Part of a small language model's weights.
Size: 13 layers, width 192, 6 heads of 32 (2 for keys and values), vocabulary 4096, 10.8M parameters.
Architecture: rotary positions, local attention windows, value residuals, learned residual scales, skips across layers.
Training: a variant of Muon for these matrices, 148M tokens, 9009 steps.
Each number is 500 + 40 x the weight over its row's rms, rounded and kept within 0 to 999. Layers, rows and columns count from 0. Numbers have three digits each. The size before them is the row's rms in percent of the matrix's.

# layer 4 MLP up, 768x192, rms 0.159, rows 109-208, columns 128-191
101:453491533470448468498503535507535453526583475497540531506506477511415492582520562489485514521536544561498500530508522472543475473511512489477482472544491447513521482549454584455460451489464539
099:464461527489519532552562476529561507473476477477528506519568495503457506425471475546545537455535465445502481501487529450524508445520588522470521464464455487511452556464484509503505547508469484
099:451467462535516520558461520455472528492486494513535532444447508470495496512506494539493490521461486474526549467544621547421498523554514434556466500505556407571540518493458558435451544484457415
093:481523474548479481514448504479569483461473471491468521522551472493509436514504528494479447541510477484541500465451457535417512467585516435534548461546511479482469479544534523560513540527474493
106:481531509497519469440484409490458449511518454449503494522514404479504515546455410430490535514477440544463525588502483387510521601469473482442507519420469443543516514525561536430535526515552444
102:454501505449516478564505623509437497620436518482479487446462546544522507483490522555561533534464548504541531528573536568535541529488522546564518538520530514503475465500503464489518509520502465
107:467550462510463518498457529522483537459474527443540579519419469419534535467514532486590414444539524479472444533553438534488535553519489474484500568498501479498478570507495496538455545507506527
105:426507548490482456525533503495541561492538469472571515518501445473457474485509616523513469451560494474520472473497504514431560540478471451456512449464497406465502443467523470565462534508489462
103:501486568512506481445533511485472480529456583526544481551520429493520452430506484487530499504518417439540531507478535523474497468485493430502526422487503500481534471434480462480425516483533416
105:387509506473492509533534502552521557448441466540475404582485534459528563519537496509508476502561514535438464489570517486479484573522525519554525467500500427500491466465426440547474471459458526
103:545518524456510546443448501507493412457521510473503535508531473559510523550459511506437457504535479491528503399479481448465464565498532531443492551527475508548515548536512606470540494524471460
106:515524533499470487594507547507503526491520521486489502497527473485497465541464445543556479459493512465526552510524500509466552473477498483586551481548593505453517549531562452519512516455421522
104:448506482548460474450480535524532469458524576437486525540564480544514454525500567490488549370535474619466467513475486450460440487524559536520434512467474500468505433526559474522509514449478474
088:565516498426497543489452480486504576569478492529432486505493533513491476483569458539457595480485494450531439496465460505509571562478503484524476542440538495536398530465538517469403522480566566
111:507412466527542558521484510494478519477431486479535488520482413454477482505483564474550513478459457563567459483488525550538507537518567507612521482433576501497532450502499439467481498514548480
101:500484472539429524533490456523563521467509546516456564440465486462460455508539501472519542449521539511512498509462480494519506514519562455524464549501483481564533448454447441523441494516482479
097:586590531450502548479536520482534491545439480466508570549515536552432510498433425473532429546477492481514483510490521566565518483599502461474485441529423467508545473542549530491429454556488489
091:526458480498532501524482386595408530529511487423493522597514412529595540525554464517468444480495492536524530592517472429506535508460480530584465545512511507532497483541521542482455467541516516
101:532492521494496491437434501474476502463535500529551519500442463522479535492562485582492560489470503542545513499434498507500504505501453476531525470466449437443462414475487507504515468504501498
094:506496438479487504502497524471476580517498513522463507490481413415543502475511520516449526502454450486466566495553488581518582450524545526515477497502558607529476486449450474529473538414543433
094:515477551541481461543511444486498438467472477451524475479493451468440466459442451532511475475564427507578566548453548507520499492473496526512514510453482487531503533474529436551455446486572485
097:451492485535511518558546570497426455443468494475554529520491478530545521516519459518472490500496497446493488550460506530522511575495516473497503494487516579533502494512493462537441466567490494
107:426470531520496470499525619477466498531529483513523484526512473554541464472378504512533480501443561549550453541534578536507485438491390473502481531472470516454511548491530432422506485509514510
109:471517484523515433497429552520483497481558522508414462495495457508491479497509499561593579461480505510496487511499499554438471482503522574506503523532503430423477536514441420424432496516484526
103:513541565489476538449482506552457516554470553498552505538451471486490483491445494572550550399577488543505528405423458492477494496506469502394523533467539547457429471452470497520493583554497530
104:546440508520481542435524547502544468415420511455468520471532442489510478492522517566479505554524479522497499486570462470489519498448513481511483530509544569476586501511462477458511560504491542
100:426470539563562482471460448537555489534557455440453528526532540487482552501560520494500507520509542497481443448463484487545500554540452486461583526479494497464460476531564503464433535444479543
115:520454506549512582525411523481469492548470443456522468465503513437467582444474473452592472485476506564515534485439436471531537424482591435541560535444453488511517484449436533564447482429497473
104:504479481520554428526446518415472518504611508475508478520496502485507569497418535472550527454533498483546502495518493503599486488611555541394522524450552538550459410480455559433492494420482495
089:493439517509486569512440502519493433400502525487621466513467433500534508466546542527493511458506606494454480436469519517498537503482480560477446454505451490444481502472512518446533497476516464
108:563561522514440520500518501450425539467476468450506561477491507496485520417403437461476515539527553466498501436572567467491565548427578567434517478527468443536475533479540425492490534459462506
092:590436487490519475510599460480471505530449511477486500502536523483432520513511477588486487518515499518495483456551474542475471477501486461403469454485526516555524453497452430565507558553525534
094:457499518530510491477430541476488461534528536486442497507508539507546462470510483483460544575498529515497518533491502454588522493433509578542507525495553477475461387445473457429484496554480498
093:565510498492464559485442507536474469564462476520516422450489468538404519477479501442473589498520488481484491484508496495507508609516536518436502609551439488513527527519534507447484509499404497
105:419454535492515423464518521464516464511523461496535560542507442566499437531488430568396586527447535522472491500571498461507458561512586480501562530545532550533520544422533473485512479501556427
097:535548517522470431443513463457484515550477498478506493434507436494452533510479480488518511458464530440612500513591574508580526429494482524520586520475531525470477483421470447575497593545471470
104:486509530556465509499483479499534531509574445496498537542488445498469498484524499509439484447500517480483527514539557492593543459476523491513545541627499525540500584531462585534504515506501540
107:532571478453466468512526524533504408491436497566476540532482460466571501535481542477479524468466476545484476516517467506432486523486470497536552500559522495494495509519507529467489447512454428
097:426567485585513437479541478486496533534444487551467481508549492493491492505460510468480564483584461567570541497448527512593518513481513513508526517499485378488492507536500568454484515536478486
100:501525540421491527484505517471430502541440535495501508544495527522555494508544500498491520455538468487507529479444414468460522471480544462480533499514508476519461540478499466411560524431467526
109:497509521499534513546479507432522437501473571513460449492512492471592475514495525521484543436449521521472446525477519421387625481526505559421522473525456517472606477493499456494490503534525526
094:549580564502461526488498535541509486554513494520498495469482523540462491461404405479484464564484551501500472539468489505512482510598517469462478484507439513476527426519525508424454473510510478
102:546520521501512523458493451547550480553502499469519514486454573525450431587487561562547517459553510481434524461509506562537483496526572537475506548510511450429513522471502471491577464542481507
101:451539469528573483540481588468574568494510583561474436528566451420511469509514490477515467508477457557514478477516566556553473532540523485555514470545452478473515479493510455473473492499485585
103:469565577523532462568462478516509553469465420494526520534491480485496497475524463542461430537399484438458492508479456533540494567437461472482538488507475467488512540487476514525506416458524513
107:447465433396488544580573516496533462519519476556407506591495480441494552477497466512465518497482577521542491473514525476558532587550499514505583501496501481472551493455544525471558499472503515
100:511538477520418469487464503475452475525424499585519547460492532529569467489574558468541510502521527565553477538491568503542561506474537529456473532538464481494541494561559424514524508515536476
086:521481508476497429467397479492510486533484467522494503596527545451562469525497524495539481530479551488549461498520526576466530404525476506525468479470533442484452461528595527452432565496530486
092:539479476507529467467518500466426518518520476550488450501515532531485406482535535513532494495592521508506419505487548546554500553439503601516552422530518486502523542498594515525428517553484490
091:485454449501444518561518453499485487587498483550471560535536500525515503472413588501523436468468468476566560462513494496498428486514481544474488519477508467493475513533497388531479439552497553
094:446478407557454568511449503461511460596452461438479492485472502524474507497489489437512531474517520466514506540535585488474570542460466523528483502575578463476458453597562522558464549523448493
104:420523470516532504507487455528509479460509489534481460515531464513464501482549460518518554453469499453556511496532471542453572521560499506444424446552502474566503533538466418483467476511517534
102:519564448578514509500556527483499515487528568464506523491467490538513432481497501549454518518466513588518473525485494497504529486421479458552523537510432521503481429523553521541437525582465497
107:472540490509487522521442557531455506447555540566523510494533542534448487576526504418496423527531475511535541487579459512514426493548544521408569568476522524531509486506492549434465471532453490
095:473457476436519445516426497479463504538542415545474508394532572520495467438517527496489454428496523472503546492523585516453521537518509459553502547433439590548517466527478452446518488434454507
095:507566520489440540492485416456541465476486465457414498583558525500535524584550450439436506479450498492503478476515496514429507485460492415449535456478486411572532478456506460456513494535525524
102:491596531444494580481544527516531472471490534458466489466483427487525537477484497501546530506525447563534536456430489513496516507493466552455478495591475463478470574520480463439511512615520547
099:422567507431478586473528533513529476502538458558536484538462483515425493497487397468548487498500539517523526453551481541456516495500532513591456519455476466484423486462508537505515493425500531
093:475465545514479464522542495495537541503474528437464425445460451487543473555524514589439536444441534518521500506479476589560495514520519470549470465501502512561376433463425515456441534472537517
103:519446499514520472514508461419514503538530514528428473586488464498483514540530454409561455517465460462475511465538454531478511568464490493489570544591479436531509423516525509475490526479444486
107:459475472534469535491465558436488422592432432514485412493525488439452511489595459494480591500474505493493516513521537542486449524490546464496527519478520438577585494474524476534523461520452514
106:517446525499444531503497553442500417474512496475471541475474480516496505485496458482466499510453531506502532471444513553485556480505525542452538494464427489524503482556563522447502528516495481
101:475508514559504555598534497507410561532494476531525489434451528458458526509569533492462537467463501436491504434479501472515487576518520441443468509518517485545464459481465476538460492464439542
106:513490526544550451561522525463513504535507519509581492455512499512537517565489496531428467463472486451491545516458492479536479433534491516519461478522490484555478406551461433496551571444450472
096:532417501442567527507479500499468511451550506459530498502368586466516510514532386513436482476497514468512427504473494572516510514476492564528491577492491431591481505458500500478488490507466461
101:523511450540495544508508546492495500535497475502492440552472532528520452554412484429477519528513497515519540532525505470515525542570501527570485489568552523513469449524534378448486450459446500
107:488483429498438506410454541543520436531461469406487538512574489512543440497535555563501559445493530504544526567469490537492489558519489498475557584493477496465514481450469496487496576494546450
098:524450469467513435531463545491520496534504466478497497579489459554469547518469490475532508476541519545505534523459541487430518518512501558482418489547460545456495500489514534517560545518562556
097:532556449490542519532527531464463487535481584481426553529371479521586521464451509522530542474514480505486547445543497479459510503531589510436475478468527518534558546483505494490529476539519429
091:481498488527488395443467471420535496474529464415471563465408514496450554513486548519497519487516508474479468583460489500483520471514528505488539443457466466511479516510512519515479521501551489
090:528462522504530549457454403470498510521473478484474485548447450534514490451553507548556552513438496515509521607521479477433479501518419521475494501470534463418431489531440435457520488547454481
100:522447552544459446437460451410500495468509583463462426576494469483454489460461520528484424573496533461504382546470507499539472478434546467502527505542516477563522497499519489510449475529515571
082:510540505556502552530498583534411550506478481477491490470490510505490504454475531408567498474469474597481535470505468515510505537499494482471479499499493564495449438544476464495504432581489558
102:482536507474558576531419543463520508561478455514486510534533541435523557508521474494477534470552509474461486562585510486514509528584461481498456482527470494508488522436473545457511474599587527
098:482474483499478518457502504457438483561471526519456526540539529547510519520457407440488411550502433493496503455545525469570463440464508515482462529444480491483525447459504523471404536461550503
101:517459529528505450494504483494438475477482395506458481500524513500464515422523512553517482522474545489522489502477514521588497577464497586462473531472462514518603474443468532540536531517478460
089:537539512557538487547498502500460505484444474444489548530465481512518472521475502497461548540537519475600464502488467489522459549544462514481474505471590484531502465547448570491524419424577522
107:497492473510580501542487496530484498525541539404508477448477476489505416476591497526504509498437480582584466501506518539525561493498546451510498546573469417504530481423505462501456550510477446
117:433538463477466495527552461502482514509482524494519549434521550429492476488453540498544454475459478545536490604536493481448529556502558499476444492508497448471497450485579427457497501511508502
102:492512459449510518460495425451499552540522476470543497524521546526482449532492526508495505536507546534441472497547557546513500500531434531542571455555540515494469504471500483463528505473489468
094:452501407474515459551527475465535488528535505505395512486489454525466528481451533546512444445475471544540591472441470481526406533494548573516543460603494457508510504521520461468476538505441561
098:472540451588515522537552554501543441554428469462500506500492518456509522525491495513508503465468517490541523449558483538463458567464503515467521511457488567435497493507456489483519453485472468
105:527495459458470489605490524416498420522502548552493514542575508531528538403505564540438500541517463576522474476467458449472464442503515499551511484460510507505503472499537481506575621541471538
107:523451552469556497525525529571455540515518498543465506529532526504472560511452501480546504491549505528509486547515535480412448473454479467513564478573472528539457404502499441514448502476524463
103:532476478509544489543466458535498487547554535492465513543483481510506448505499539538523555439510492449536537516439449530566546423488488452457563494542552466461501518542470589481469538546415443
099:583512550467520433504525508453527449484491416506502519476520441545532446508470536496469471522546511499516547543469466495506538456511563534500580493493574465527487543446494478503587461521475533
097:496526510450440397448508557450538467503569567482528516553475535523467510547462508536517459498522526492477507498472498528467498549525484457509522527475502528485498466377507603418466481442444487
094:539579517476500534530492570532497576526512469466425512519531484443567528557576473526504524494440539516503473525478436510544515438552545448579525537460485532554493516418432548434503458553535450
101:502491493495426479493512630442552507448507487501509468490461444491505581439486507522528549486463557507509487525475483455499495516463471521494516502531538477551366534493495565472456507487436484
099:583521462446530481507480564495471488558529494476499539471398585523487435507441472519568434575463461509501508426496446529563527441513557486529468550543463431506521483496502459533507498494555539
101:473483523454533444539507456494478506420439492531527511472439463504570566516551508492474493524537544541579510486556511473519515540492533529491491552483482566497505478502441487534501516476532485
104:509526502451449530420463493445509469478448482512474485490484457545489548526494506496435532523446480503525550536470540471538498447564545561512449489484485493473498488525502494502528587514496565
112:480502462568490527520374445498487508605571457512492458457532526549447513499452530496503542528454434499509479509513540545568529445516481543496506503494524512451460524481425517492503445438474488
089:508531521503487546518491482558611471531454496523516475532527441535470508552537399521527512486518525531486487499580520512483500545473470475444481488506532532467473520437481448536478476565476505
080:507557549486470532495489523508505472496485472533557497542511451552477551563452411430508484556497531459543428448554504545537541525551425521404491481477465455490492460440548527458523530514527529
099:477511446534521514460453502536442512478451515537496476441554440596454460518502468511503478545482548508484492557442483468504431591485566463437570520508453498486548481497503526497480481537527464
102:477449504510505517482525508536488489563524443468546533439448487550525492517505451506573491400503459559490560522504545455418503515456507486495424500489525437482420491522507460474486614526478504
104:483485506479512475496510522505476491527518474536514541540522576496515467420528522456486450508505499461448500331519528435519492526560510450526435575487500536550513490499498472533489483463506476
102:383528536524486524497548482459469448516544482511528504447418543509569483512504480519517518470469518525486496539487465503472545411504611488487468571512470500432511492562544417474466496505566489
108:488537524502505446504499464424425505492520461566512462517518421507541503488491509465542511504558594491481558432498539445538485498495499457472575491523479380508536498595524481494470477507474446